Part of a small language model's weights: value embeddings.
Each number is 128 + 24 x the weight over the matrix's rms, rounded and kept within 0 to 255. Layers, rows and columns count from 0. Numbers have three digits each.

# layer 5 MLP down (transposed), 768x256, rms 0.0637, rows 369-423, columns 128-255
157102155113100152125162149140105132115111157130121111115167136136150110146130133108123138108109113145116121128108134126089156147076118139161131092104105112147132161127132138090159108111144124134140134129137153133160115156101128116119146176083136131145112092119144130132118136159084144093125153111124132158096140136142122139124103119112115124128133156105163113143144132110159166125164
161127104128142133134109162143065091100161121152126119104102128124109129134149181102187114137120131156113131128126127132137141118120137149125111136075142116134106127115096122175131101138114152143098122113103112143120160144135137109115102120120137148109127145133133166131156097178131132126103159118150112110139133116131142126083110116143111146096139144136106140143156125146163096122137
099131159145116141134103166090133127137138143153141170143103146113083156162119166122140102125120129111149134113108157136111151124112161148161098148134109144120133099139104160068099149121172134137177128119094078134176103137133111117157137150116112114095119146134101138101159120135135151123122168142153124100110147136113175112100153136127153133130128123126113080119119149079075147096112
118101117126131130107137110113127113137076135147129115127089155091109092153137128120092146154153148177134112128121147119092142111126163117089156152151158083116146127145148132139158098151113059133154112105127067164102094131161101092141138110141143112140095152091100157142154089139105125139092122133105111113131162173119145143124156127101127114130175106127105141103172153076105107147143
134107133075075148158110103118098115110133131105108127185138113120071126110135156155116114145161136122136137108134146125139110154094095138115114149121111162131091099094067087128139127119124151128116139146128135145120133126110114125097159165143113124141138112134099111144170087119095166081114110140121165136118137135101105153157100110129133162076109104144127162163114081150102097084152
172135126136103164142125096084109130104158098126101134101109133088126151128085078123146117201101136140142113117135117127104176153090111068098122168128167096099167119151103101153089132157118147100103157147101118157121121141134100142115096142125123127088111156108109091130161111118108112113163132090135172110110120136123146136129128112146101154142122153121093111122138100130096137139114
165126143137114147119136182143162122105113118130149144164163141183100133095108103100105129138101155133153193119166091096108125118166097152154144150153107147097121164133142096147093136101121127119152138123149147138102166075148125124145170102146114163141148153116090095141103124130160154154120173129144135150127097181152138158147113133139151125134142132135144097169113101132125142132149
145161136059163134165126114117150130119152157107135126085100137111082151154134158117129123113111132194108130111172155123134100115118145169147133178110104107137119115140122144110122102137176137181126111147159136125122125111109081150071107121186122147175150118129152124137115119127096159115139112112143107122137153138124153126140122143093151088140131132125112109170110113124096157121114
149165129116094116098124180134088126147169124131112160124086143133159099166130112133132152144134111116106147126109135161100107098110085122127058143130161113109172148149116096146153110175106086143152103117157127120125098165144157101109097072086121169116116142101155115148125160118138088121154132108135143157128124107103134174166140118161133103161131123121141111109127132111155156166117
118159133133126147154135130138155107128120123137165130151073116142163142155118135135161152130108144170146125118138089141104101113158106147125117099182099150138155166152146114124099089097090089108160090071101150135146130141133156091112087141102113143120128121137138081105095143176129126135119100120137134135141130131143138108162115125128132158160108137138172102146131096133134165094118
091123146137115141116137113131134135156130156098115123146112160148202160142144136116149165116106142143143121095136140149100147153101151146131159145099140132136109161148125135129130151137136131104132125171133119123127119120145105116190129137097104102161112140152151146105098126110134129091137105142145113133130100158102147088112146148138153178120099115080148116122176144172115116142123
162091124096132125143147127109151125142138038136144124160099092107116177133172099093123168130142159146139115163134142140149148141176201115064137098076161091105077095162118132140114090115130147124134117121116138127120109156096164096160130164143177134156119147148145095180134154104133131112111131141151086163118157106135083138153101145161095164151127125152104139136145151131085107130131
107106146126113155110097138150101104143154129121146124095156169155096166139127133123132158107122145117091115113129150122154163120147081149148070117148190151123135155142152153085061106138103116102104085132118117093183150146107110122116144084080109123132101113090136154166139127138109128131128136129115140098147145141147139111168120146106157095144073141136138129153122117127097132135114
103151151112144124098147099063144099156109103115156132111138156143133098097118131136145127103128155138112143164127123131132177123088136102091128099134091143109101151152161125105154075130108135131133177120128093113132081131150094131160141143104127144137121143116148100168142122113159175129137120072148164142145145110161119076111120148156135067146100082124058115130125129117142123131072
134120172093127126116104160169160142114153136114165124086130114130159126137113175111126145118110170122180146136121121162168104124104122133150125179146166101118108122133131137141093163135109170151103126131128137148099160115090118105120126101151120140141135146131149123145156108110146110110168130128130125108148153093155129148140132107138146173105130086117140147171079153107101131107128
105148109150121135098075103095113111151123103106164107127100118155161110127098114129138130141109149153132120137141085148101137077113103109086110120129131105119128163136137159105127128108144133163100105128145090133107117120135128135106160136110086117139129153144146140156138140125139111130134111145145118110165092162141147148102158152122081121148106129137154157112140127130095113126100
131140139095098095111139130186137151095109110123148085111130121108129108136089130116128146121156153116121142141125170102104129145119077154106098124144162106096142158113125129158145081122120129172145150147109128117097128110102116130116115127137162147141157098112108118143154140130110134103092146112141143122122116129129105105138144125142132075163161176120123155102149128138155140122163
117136131100120145114107163107117128114116129133143100132150112113127174191171179146140109108166125126117132086116123145107158133150125114084121123137140148115102116138141134104072108104089096123136089130143141151147096129149160153137091116169177124128128085126089128092153104135148098130126109134124135131121083125132139120124120106106113084103121121100136160109095156141113124094137
118088145110133138123168136144134144083127131135133100143139111130131123131149178133139096095110113134164100137111143163150131124097129177161087118169126111143141147089110147129168124143101111132154151125122074123153131121094100048166145158177143135135116144104173102140085131163136131161156118136134112089155152118151085131113122138128101115158127141096085133095195158148104113123156
090103160122154101086160121125115140143120098130174146099079113095181112138140149111128141133104150075115131124102136135140153105144144150148153105159135143139125134155201170105131120151111158147124081115146160122115097070131163153095104115134136117097107103152106145151131115178121108131155114129115090110146124119146108139094143133102127111110123131066147108125134143170141152118101
159122160118110113138086137106102182156153167125098116143121143118155142108101152117146172131131146106099144138136169091125147126142065124119090102127139118138124175175065121126185160160115124104107157150129151119124153161167161116128157166156119133156131081100139144152121117114134130140132148149101103108131140108108132131109125122130132129119105135072085142149143117103137137127130
121159145122148117155107089094107199106123127085182140171118108098202147092151183142129181126111126137145148116065122146113141176157127149112123169122127109132114145121182110096124140128102105160125150097116107094141108134117142093101120177108108166146110156112127142152156158183103119149144098125156150110101150130110154151102139162081168116092110150094131117128130124141103198161081
142135152129105115113145128132160155147120149140132120179146097140135133114101187124116118127110143103146089122118091116152143137128111168147122130128155128137137146135139119156162169130131139147112148184125073118137110111098116153144145130128127107101160136154188162171137147112127130138122172140117094087127146102137101146148061099115107145118104125099129117133073115142093129139144
113120115151091161097118140129118144114135129122145144165130151103128147134157108106165147130134176127161157157140152128084121172158114151132159118104132141166133096119142100081112097123114124124124123158190110095140103189152075131126168116173085125118158152097119130133132111137124132116098173142116152121188117116141122131124156138107166102130157145137088156171112102103159134080124
087100153124114144132123165081116127129139132116141124105116109164112108123163092127172109134135129156115151148141144095120155135070108154136119136140152144108130131147144123128096124100144165130124176143097107146140157137140137138141167097116095163074076114139144126108161139146116164109132151096081107096099144089133115137109121125174125135154163182128157092126096088138122201113156
119104179130118117115142186121095155064143102123135137127080123130123135095057107174153160115107149112131112122093130131126122128139144125137127168116155149122105133131127099142131105159132106123142132095133142146161100131121154119132128085112114158123160118099136103136119134148130145088110108136116141120110168103110123173171154135116148151120139142120113159115131130120113164141200
117125089127148096108090119161136122142101111123107143207118149106153134112108112116119141089126084133146202148139103152094136130111140106127082152133152111131136101095152130149151136158140111097097158111099142122154078104106135150117125131065113137113135112094135143136167146080125165107117101117172132172092092121133109124105122142146112104111077144092105179118143119100089098133117
153103153105105135118132097136110156131136128133084137122143118111156141122110209133149170135137158167103119147123075136115109107140117120129126111120143117144139108092140102139132135136136147130117164130102089109153132115182134138140136159176148115139143144144147130120092119140168145091134117105097100150139115147117089142120137106120131083077110142160129141135135104151123116115105
127089079154083139126170154139130098147145131109111111149117160135143123152097165145178151133121116114123147132142124089127149136160120104101153112127116107127173117110117103152115138161103145114102122134161112143146109163126148138127100131192120097147127074117092158122122113153176080111118107121154077125099131098154105170091132148142146109112101126156192117101118134149105118149152
135108142158126128145140116132181141113164155143141164168105120111130123157131146141139134126136116111102128125118129126116116133110107110087133155108127148180095118149154113157119114133152105147102137151162167124115148132136114116118162118100142128112165116114127125114153130111146127115142150116111093107139127130150104104119153115170123110126158162144151137113106161135161121077101
127106133160123123147135101116117133160164140132103123133123104158138121117129154125138137129128109164119098149123132133129128106122163127150123141102106070156136116122117112121125113131138168142087107159110111138137128121112117121127135148127166093091141174141111141142144118085162120171169155146108118086125119116148164145116144122140127126123138104163091102093103155136129125101138
158133139154167151130113128172157165158173167136091125126146113105105106136099149129110154168143115129106120135156148133137118175114158138146152126125140126117150094105131127121095149134122122133124137114117124140117134119111132110098131113149183146158141143140102144125116125108151119147147110130125173147158144155143176098118145110162093139156181101167115128143110086119134142122125
142111111108129112133105116077147103172078112180120123151122140172130156133131087133119140136151187122146119086126095080094123143156108112121133123084115132154100157139121161149118148098156151151158126064129095160091105108138153092090088137160135125139154111112137122127156067144133094118080142108145087132103104120112152119122087112126131116129172189118126106152148132156107092089122
117171167114110133125115160163139130119107106099096122159137106128122151151175129144102130118130140114148122141110112129117156139127130138122157109128105119127135139079114132115114149117150127166162112180062150129180144123138117137138132148135135115127086100104120127130169123145107106112139121137164118085146139142137119092144149158141117141126118129125096105121098140127113127117108
130081124098195085139154127097121140152160113165179095098122126153134123122152127113153119126114139153083144093138123088147109114135142136110124112156174115103176168109137092149101124101135149110119092166129143111153138155089101164148135121109103131105122154090123128096124095102138086141176127138132135112154145124155106148111133116133143149108122161105099103146118123119154163132123
127081179106106123137082087150096142154109134151086148149151086112138076137132129127122196112107128149166138129126143134122139129094173107088117084132163130078130159122081147142138182140112139100095098099123090136124111186159150156138084175124101158135147149154159140127133163089114068115089123120124150132106108119155145154133134112117146141107110146118118131143120143153112151130115
161114130133147126128081130109113099123107169107135103133145108139134174136146132128165098114117131068170101152106143130127131099142137183124111125084111163153122131134145110128142139088108092145121149142136127106122112109099128133137125087124140164118092127111098141166111119159120118164083097128146105130136155105103117101092165128111127150116148119094139140116117155126104135145156
097154107115101109101110149141163107120155095131113144159120112185106153153124143137125148127166110090094117159154106147104172165119116097124116153112074125143146107130119118159111134149167156127099129129147143141142142130101122138162107098138132166113120144086118094131157148132107142115134137092099101102157135132113146140124081103095133121071180133119139147136109151116117131110157
140167143144156141151135103121146132107155141123093113149125148123141073136111095103088157138141170069138107109118126110105131103148117142127136115095135135092186120135139125154123082088152131122104098100129113136149128129111086110135115093084125118132106130080157163176158117110151117158137141115111136115144097097117138163090169120135142127154155089074114147118126100121154188111132
145149137126143170080158125111102101138103121166133130137154113171136141110115144152180174131096117159119130109177140112166117140132127087088164126100160112084137130111098147124147112135156144151107073117116063161153112112105087124084098181139132111119168162172112132132153137152095137176122132111168149116084121121106101121124119121102132126099095113078133149193075100118118110182137
133143130108152103134135139126157136131163108140166126082111159158151091086165150188113141135088156152145108109141133111156171111121120090132120119125119098107171166143144131150145147135098149170096112122124148161125152108135166115153118100114105132137133179175164134153099183173121122133180133127140130152095148136131139167107125107144146123124083174105102137110110110153153159142119
137158141088110119137099167171123144121138110106118116139093127108134128116132140093100157115130120069124120093097144126118127140137131158188122143120112146118105133133126098103127110200114208084149122131141141088102123105125134120128133087175115151142127104133115140135127150143138144123141099097124096078150127112124127100144127124112151147109170176110119068107112125095174133131140
157119142093128167143112128148169153120133065120158106196145094171146142127165134125137102091154119130148200198112172133108044104125072138123122077139107135111157110072117136081127164131137095144097075112129153091145091193116137122146144191085086103141181120082095096075157153114131068142093137163214132100127099124110129107108133106150136086129148152156141144117102133156155118095144
098159152164159126101161078150121122148084130114148133102102120139129136156122163079120144110126131134126120123115089161097135135064095164136106148129164173132123117091167154123112125176134152153078133121144107110142152101113167179117105115153134135134129095127137163181128167101146156120117136101091123179120146107120112107134113189157160130112124103114129108112104175120152153102121
088113153141112141134117124148114089102135164123113157144159146149138123143118182095094114130149089086112114118127124131122131124136136146158138159131114112130111123088118118131122170120173132137093113115120157087159129110166134104125112150135105133129125097164110140091141167100101173126126103136110120073132133126170147136083135134135110128117092125104131105045131153134149152102131
095122167132158109122147109104112132087104121129135155127139136148153089099134144172085131092133167143121156109139137062104133128123137136127080097108158135128125129109090098161086166144125145108134152157111109094125145113141175128136110121117144143143115136191134123130109157117085168078149102125138122121117146137152082155135111148124143168128120150146099095130135146151117127104124
112131156137083123104103143091106150127118102081101079132138061140109155094125172122104087111152138096108149086133136102142117129168129125111117106138133121105112134127076116141135137085133167173142098124151133141108099124134118098121151102108162144132136133137165111137146113137123165152097095131131134109127120119118066137152126128117121137171108141112135141182103141116091092161145
153060146143113148147124110164133142124171098129162112159119157129142168148115128104141144137130135137127080122070134160132149113137126098128170131058136200122111116108098145135144144107164149114109080133143117115110133113103120162138136113159106106183114127159110125157157101131127113101132163153139119106118164135123160191088098122141132146158123091118126130147111128114167132095139
148113136129127106115121135100115122161115145133146133154114156119113139182133151160107125124113158142136122165112168134171154144153104107119101137160147099116112146077061177104119160103132101108118131145119114169118122139158139109168159136134096155101124183119127121136147141094158123125146128128087155103147144109110122150123152121145158134158113124140146135143166151113118128125126
146157103086108138122135138178074164112134125124087110084073154128178129158135098091134127175137149139147091117090143120118126095125130100141115090131159149116136096129130133159130080080122117141138100130078132174122116152158113126154121092122151147099106070123124100165148128108134118142122119107148155130145134163148111141142119150081125123136137142134120154143123118139141112110154
150164134122105168117134127144149124128164088135141150199155126117126134163106172114109138156138145098165161146128113142145134124122098145082163107107138128119127122130104104105139132084134134111098081105136118125131139131147140095052102137178135133134153134121145130156151111143098119135132129088137122114137135082103112182112137049116116140131132098118128115174132106101166121122100
146094146121118123143119138132120155123094146093115140168125140131174107117168139155128134161139222117166115061158142143121097165095128092138108077155118160105139117149144133100161109116147145126172151141132132147113120138162133154113093160104140134139160118134139118166109109153139080127122082137144124093107130119110116135114121146148164155137125113150167109186144087088067097139116
121124136104136169149121156081160124138105093131141142107157103149156141102124113137153099128102136113157165121171124142145136174125125157079134118098117112098182113131116134118118142143148135121142158214169145121095089136097100125094121127155151139117108153149127143105165095107139133161093185138159126162114113112130159153125140162148136162118105107112143155115105129108127115076086
153135122146143132102145152114138185115092144086130144129094146168117129132181145183097149096095097154134163093092131110099108125191087154079104121123092100083158130135100141128110121099113124124140149154211113141163158092155098120089120135144145107149139111143157108143138118101120115105128123144099138119102147114138100148101109124118136111124110111136097129109135156148150138173128
127110121120164139164128137070182152114139125157148149080161111105120128116125115156120125202167157132160118115135112135165137120128187107136155121140073085114083149100100132120099151172125186147139105139110099201107152143110145102065107135153155169159137105160132106142104117099110097139141100145129120123132161122112119148141127147153084090113127141121091141141126094136138070110085
# layer 5 MLP up, 768x256, rms 0.133, rows 370-423, columns 128-255
159119133162133164116115118135129131121114141153127174101089145192111084112143124129126127109151122156142097127138097175100136105171117138145086108102129144112102130138137119112120157177136129096156113137140141117103108126119151118155134146127135100121131111147169142123118127142166112151129140141126149148112086146147161149111135139174125159114148137109152086118079158124109110125130
145099120123110112132104103148115137127104113147137136133146112149120160087174124114175162133135124136161157112107120137150111101138136104129157111117157120112135106174136168145108111140123099137110139132122142114161145096138155114169139142097140100069151180158158072161156106124088130153117094138162149152103137091110130124137105189090135079156118094128147182115104175161090151135175
089148142104121125119146140124186119135130156145106138104126147138085139087129139139107110145106122130140140097113158112125105087083115098133186108087102134111165148157145124161081124149154115147096107115158140185115111171118181144142124133135141132137115123132114084112143132133152144115113098130089146095142146068101127109152098137087108125114117116119072107122126077090151105095132
106149158108100124161104170085162086164172125114082148087135088118129134176165092124125131128133151162099146133161167159142127115142159150106147188141137159140113107076137115082133172082161112144125097140098129165123142137134118135106113163103133186159159138176116190152144146105098146099115087136148130105131138171152123086184133143125098127174127070190117127110091132136153136116138
121096122120142123133159155140178094160134130117152122100108106121138174125111115097084131112139129167097141099101114122078113140141096114145155130120118082138124130103120089143156094133122128106124128122163066115088061098157151144102133144118119097132109094149166094113140093098136135135122103113097170157107140133118142105127119121100125134096121131110133118134138147104141125120131
178139125121145121132116149130152146098112101117106117151152137136107141117134158152117148143154135131186148118105144169174087161141144151148119137165116127143172139144122124132115147142153131084141105075105171102126142153141088121113099125108120136139145128141109152129143070161140126108106108137172153068123073091151128112109079105141127098127108117144101079139139112140111120137182
142083126128132125163122076081097151092121161148084126095144132077120141114104145166122133132127118134124153106196165126158109093138151120125172147107119171138150126106162115101155108144158121169116131152093143162140132156107167143071148156145098132148082121110122131122105133162115125144116152160082127168169129143147064136170113148103162088177123115099147122127147108112121142083114
139142118131121129116082176078146164158137114138146146142140136107110174124104097147147120083097193094173091127108175111122102132114156125137117135142131144114115095116151103106146156134129102118115123166133152113118112125143096156135154172152137148105125116108136114138105153128080083154148127161125106101124166112140098137114114128109141108096149131149128096074136123134155126173183
151113129174130108127146135137125122092135104092126135120155136159076107084121120100131157146095110106124130103129147127123144124112126115128127122189165069127142113138156142148086132088082161124147155155142159171085107136143110137114117158130136129141118148106166142117121106096140094140072117131120154107135122178096136134128182140138082134119098141095109166140130167091104154123157
100111111143106153099102087105184165136147147099195115134107099093167144135132112151137130120105125098131156127139139162163119149099131153140107147157144113105147111133135114176135101139131114063115147153127148124141094137123113117101104051177101087166101141136152105127124120139123122120101136143124140137116125105084123177141134103124193136118158138087140128129116154137099090163131
105105167132112158151096130089161104112120102180123147137116123129075129150113076150144152152136151133187151100110113165119131115124175126146117157073136088182125137114155132193131129178186112135145142110076146142130103118141103182121106148156124123169188150160165121179106104136066120186110137068109073102122144128124143134135120135173091155140085140112061086111150081134109141147146
143110146149146140110096142091126126155118102134122121119136099112129131178124086145114097134067116165156127098105108093127129166092170128145084103120131121112094121140162121139120127152153135128119154127136121157119147136122121144122141155090102039101142129127133116087120114090097119172119118143109153154143107095143174124128147124113159123112109154137105128132077122130167134119164
142126133137132118138154132098146116104105102145082129071101123109185170131112084154095122135112174101109137104207127150128109169134118132133132151123115162122093171110169169099081147180144138130141096101133069148120095096149126140123174126129141113133113128092166135106136109147161113113147117136138156109152160191112121136161155144114150111138119130134149113120117131085116125157090
135102127151157126094110104108125112145147136176138104088142119116153112138123179145167089120101146120154131136116134155128110130123116114135138097141131076113117091116106118110146137145130121138120152129145149135102125164123130143088152130133146083167118130115109112161139134147138147145095109167147163115116122085154131141180126100087096171170099098125108107100108159100151140151101
132107107138116129134117152123085142133162140141153128126138113136164078134156122133152115090142128128114127122143154116109098120112088092126147143100146146156120104073113105141125111135125117091102121132150121152071135158150081108121151081125153121135123114083140162125112116102132104114123134103090084123152134173137101124180071175102116147145128133141128107127150167092112123124165
144131086121124110141119142153120109123102128120124148126154125142169164141152106129090178130145119137144134116155170139126131147087100123095121160134152104109101097099131135126095141127103127113121090149135144080119114143129126104119128097139119121107099120101161157141093102135127100121123114111122166128113113091133126072115118102117179134105150169121120139096095117129141114112159
129090137140084136114137089150170134095144142119148125093135104135137104106141142102132141114143100157151160179131125190104097138155121152145126124157147133119116110090132116115155104156086139110094180112150130132101100112089135142128094136107135110109126162136141134176135163101135117094144120116140154109150152158135121115123150089161120115162141121122134121130144091172109165097096
136089121152110105117116126154134173147120117134116117146109116080132093136116116145137137111152080134164117144147170106120144153116108103118120169081106175119157111109121110120119119104160127111109193156090161146108116101152103098119113118138150140151153139137196140113134148111090111138138087155140140131144147108140127108116121089130091108156110146123117146102137160136146125118170
139142123136119175127121138134098192128134115135120136131114123130141156116087118092157137109056107134109101108119126113138137138150107162095089128145112156136125160188112120114128126117126107144091104110121118133158117156131054116129093108104129122185141094107143156138177117128122120172124079113096099094122090135135118128137122140139104156123162136155139114112135127107102141154116
126145141117134125138149073108138092167132160162124096147125172147132124123127115090110108135120108093160105105095100159107151134123129097094087155105125137123159141126131099131116149106101072119095121093130133133154104172123087097160141118119144122131090110140136141118097119116122102129145092146100119138162104133143137121119145136126126096137094134121128115140119119116131148123153
127123147060139135142127122119114147165128112087135115114095110122148103121136092131125104116127131078109162099137105102152139143176080171110149125109067101101167110161149089090153107131140098098062108165108109094116122101110092160120137113086163112168116146133157107145136128122141151166121077092132115106118098081111136130082131138154114146146130136107142074099141079129145157187150
146109156128101099105171119116096140115145171078111109112087145140150098107144151127130097084156105087119158125154173158136084162135096115134148080158121117138117099145069138132135132133153109119124150176161154116133109165142139145111126143081136133153100113122149105136145098101122138132157104129108110097094104103093130147153131131155119144134112136069121086146114114097140079163096
102132095104115112132152112124145101122174132110102158080157133138103119138154188102104116144133124125127115131127127148179144168138123119081117136132127101118172142077099111167104086102129156149133087129071129197129109138156080127117142164137091160113141129143130150145147103103080132150120149088117126120124158136116158176173115101139098136135118116156140131145129148077129140129109
132164154091121110148121109150160124146144084139147138103145132164121093112128137115154103130171147144151109121154127180157158100140151114147120128119186137129087148134124107136114129108120086127135166106132125181126074091146126124107133139129138119089092122149086110117088141104139137103127131148139141124137120139143111098125153195138148144147114069100112079138121150102143140132127
093125119132146165124123149157132176093144153107091128146102106121130110104152131160146116087120124172168115137179130137115128117130143134173145116151180144141158142125123141123100136192114084098165133124138141151120082122117111118070124107126160101108098084098152129085122144124136113139107121109132139126110123135126100123138195112126138115162156105123143140119090131147129149113112
127123131177070081147128152114146131144094096156121129119141120155136145165148142152108117102162132121148145120128143139124121171144162105149131139159137151094132118149129112142128154107143154114118109144137142164151123109134131159136140131116107128141099075125120155149098182095096129149117074127140167138144179162117161144089149138147138154091121142098108151087130166112092154098148
092086162138135176134127161138131140136163109168176140109161126151156112156136108113108132137148076110179138103092159127094127123112149117112136120120120139086138163153130119103111133139178146109111145163074154135129149135128142123152139150164136155084139127161138137153129125138122100143127128123093136154122117101111154156117144127130152115137098135160143124082093113099185163154131
149149129080154093114101100142125134142140150123164129133142146103166116143104104131182101157120094112164160118096085176097108066181135120123083094135143116120117120143114140142158136149094105145106093123133143155108124124138143159142133133144102132122149145118125108110151124071118174123104165153144179139094108073129119125154170123160093113159152146116167121154101124135142134113136
178127151117122102118141107145124125134141096130082138110163106151126119128163094125132107138111135119134126142128140144171147134130130130147129123143161126167065117107143161103161167107089140130105141117113096113171123133137098090138089140161136118130124130123134159148114132125112136115121151133131151137125169139154091136110098116086138120126130196119078109167115144145116127150131
130104119140123119164140146111120168122126132128121116110121117116155106117158141161122154133139135134132143103137160105146098090131136152135106118117114100149138143107164099106104132141121094163137123153112134111145156124152116128117095117144107109118117117108100127142103134130091122098106114146133114138129121137157146132125133145144126147101126165107121086158126138130105114090150
125163095139152151090164111112152139109097112114112092091157126122126132164151141159170133078157116135129172129177122095112149134116071112156131110135128117126139108081104143109128115112162140129126173140101117200124127106127122119104082132102142137180149080136138121114148094143151138091161126117149091108093105113102153125098136127125139093144127160121134146144166107124136136145140
085129147167124145157138140148133130158153121131124132105124107125107138164152086096126130162099111123162124116118125105099128172113134165114147131131137130104160081099155148163106115100137167138162137130128136139104131096167097123194140131089120124134130128148135131131143102117159129137151103135119106141127122144130129142090093127100120155122107116079122118106128114152168149143149
149109118117136108151110152140144132110094124104160109123127142147136103121123109120109092130129115116186136123116130122163140143131140138135104110103106112106105156167150102126169136147121124103102115134119123106144087116136143139095107115137149134126161164142108133129099113147133114116116130154149128133112112118083120149137094104093110151104132105120119143093121121147112151123109
147074113110177148099127095125181126107170134167159112123117142109111146229150119158141155173149138115156113146092115104142153121126130122119141170141132150108091121088126141091118137105134125129102120124113154094174137104136093136146079141098174184099155175160137090123128132137139122136164124110157143122142098142154097121138147124126120120139125131148110098098139135126141125117109
109112131112118138088154125142141134115130123135154092126098107136135141133117099124193141165115145135131186125157183131151133080110131128103142159101168157077086117101181152155126130153131136097114152095102130065144117074113140121124183083131087151179138140069134118058148140102117086145089162119119135145120167119114124123150155121131153153119154141167100148091151107105135157135114
097093161135088108135126117148160113149116143115094124097157140101173126136133151092116149146122150116108116154139109142157117156166115113135157115165112102151104101135172118129137120102091115123155094147097128124129142098079170121141143149146161111123089105148109108081118113120144140101132105173107126100135087141140101145088119149103122129118122153114124137124145128099121144131100
129103104166116123147146129085090147139158108164112135141102131129168159128130144176128117145141108108083110106155143134138096139120137125126128161127093125165152114111146083160145140125133115118149163127132147124164151104171119182137112108131129092168072152123144113122104121137109138164144099103137105094110155130128143123104133143086122171133122161129132100135105156117117130146153
100101138108112122105161109144169116127120135153156120138138127126121117077090132127104133124129133121106118100140146121141128122122084155139126145179095099135081073100108174146105158096209114094154128121137124123089116127101142105148147127165107154138136159143167071079148112122118136109155147148123118120086135139128130098150115150118116142097122141137135108124129114167096072157144
111138114129155158117108102134101115150089139122109127105079085112113122124121103155133137122104137143149164126156137125164134151131111095157117114123109139099070149118132118128157127135151157127103131087076079154093113148100099131155115141111168114122162126119133134112147130117177165141114141141149119098158149101137116104182091157066139156097120106142143098127107117091121111079084
149114112137141117107129142134107102131116146168122082144136149157154134137132115108117139128091103176135120164159085131118139106073118137129117145128120150089116158128134122102145121137132074093165120085130159108147199106109082122140134127139113134170123152143120161122130137108122090149119180095118144115098120086106141102115128128110173113154173129164130134113113117124083144123127
125122126122127166146156092075129100145088149105101117171122145109122110138141137164106130145142118119108131107186144134085133109122175136104190128139125153187159169131092129154121123161106122150084096150130123142122131122129112124192161086140129150115127133097134144123123136127110146113124132132123154115157152084077136130177153125120127143145142130149160129111153086149167195134095
102148136142127170137128109126213124095121126166089116075123096156145121156115104109131089086139043120106144089145140128115170117123151106116150078127114168114071107076123109130042130104110129156079117117133152072090097157113145156162114123101131103166158121089105154073167142171130064137143140133110134147117127095132115124102140159118127074165132105137123124088160159113166153139118
134137143148098105095097103146101171124120132150123104125102118116157131128107121120098127137118172161109124137102142171118126141127166115159109109157128115168090139095134081178118103165157175119081141127145128128108101136092144111100109143128143125134105084138088129112158149120124151152154118158114101111140115134126119140130129125106100114118172132140142138116121129122117095137125
146113144125133131126105091118151132135111124141128131137101196095112146108134142124131130130154141119158114106134101138131141131106118105117098131172108114184083156114138108125120099109093115119150115145110090168107137139126106105150071142169130130145131097168097131114117081135127138153116124106121142093117165136129094072184129087146136108125102134139158117085129132126133114144092
125137134144148110139109097139161145119117134135106142104148140142123172152149106136114106101111146171121085108141121125129148146118140132116116122112134112155130128094103111131175160107157147148127129134143151103151112154139117111107147144171123145111154108196145143129131135135080125156171121151121120138152150129101096128157141125111157119107161114188113115120099115130097159164105
112130140128131101120136097132149120100149099090153123111151132104151135119096093151123109135145161128168110122114087118113125150071146080135182146153086132158085139137152161149095132159141142089106142108163165140145102117123133115146086155154125115114126135167088122126149101094101114144121127119110152154173130131145138130110125107084144107112107151134119114127152121130151121079129
150167110141108135153111142101091193124109114130132103111131092116100138103115126134182141140128137095129153101107117129119150142117122113125114064138117139122149108102094155112102165153147090144118139110114140133138131126128150100128139059112167158162147104066124126144110115151149083151113150129147145104110102112100147111152122111137114147109107127082131131138150112124123138123126
114106152125136132098136127097114120137079147144103131162156127121120144131132087129151125087106122158073167143138166120128193144130133136141058155133091121152149120108149117143154131144080085129127107123147114134121124114123142124086168110114110128103115158092109134122126104113112146112134091135146132138130146129122096113171121167141112100143114165114149117155162149126181123157177
104116145105151134132119121135151203143089162068111126129096144157125108131057126085133150142124110170099156148109075117134127135097106138142131134098194170145151150107116139163104109155118071109129132094102109157136090151117159117104119146113176104123143052124140141136129104105170132158104138079151152119116092144127111157156153158155114152145142171141118134120119170139118127153164
122125120134106135130117136100169167178112128141102108097159082130123127101117103158101148159096138133174110140147166100116087134177137143136162150116108166110129109182122109117160140129138180157083127129072145100150160107118126147119144135147174126118086110125189127083116107138125151098106177156107095098101128103131103125135135106111139131109124126118130104162112116131148090104135
112153105135146160118139143115127132137126154136121136151147074123095096119127155106149149169165120139167112129127130143135135134121150101172135129130091163141140160118110135117125151105148098108124131145095125150113133126146130155155090129128128165139141129126144115143141128136152111137139162172119162119111121119109104128156123120117111122160178141113094085107124126068121110110134
156131178145125102109140118126121155118113143093143148171136146143152112114154143113078074088155172108105161136122172139114122159143165121145129113128121126109150124110158107142135163161129100145095123125152158146103154159124113078140126128141145129111116145162103121119134130121109111139122127170096136112134133099140106152093122125141150141138096145153132138134081090146124152110110
109093117137142168151138138145104170114090167180123091154121094136110147128118113182130196149133136129114163163132102114143162076138127118117121155136120110138171112149104120078149161119174063110151142113138118153100075117153108113144142141166185166163065114155124117131168136150163137084155160135135106167149148110158105152092122128152116138081141130078123155133091137086158161137159
136105082164154085128121093091135152101127108132117151098121135132165143127154120150081090085127160137133076116102147079144117082113123104164120080136076095138135119109117148174120112110126091135141114111089105131122125138149164130124112135136127147166168136156086098138157154114121117157131127108149081118123172164147133141116097152194134150132134124119129131120081168148173111113145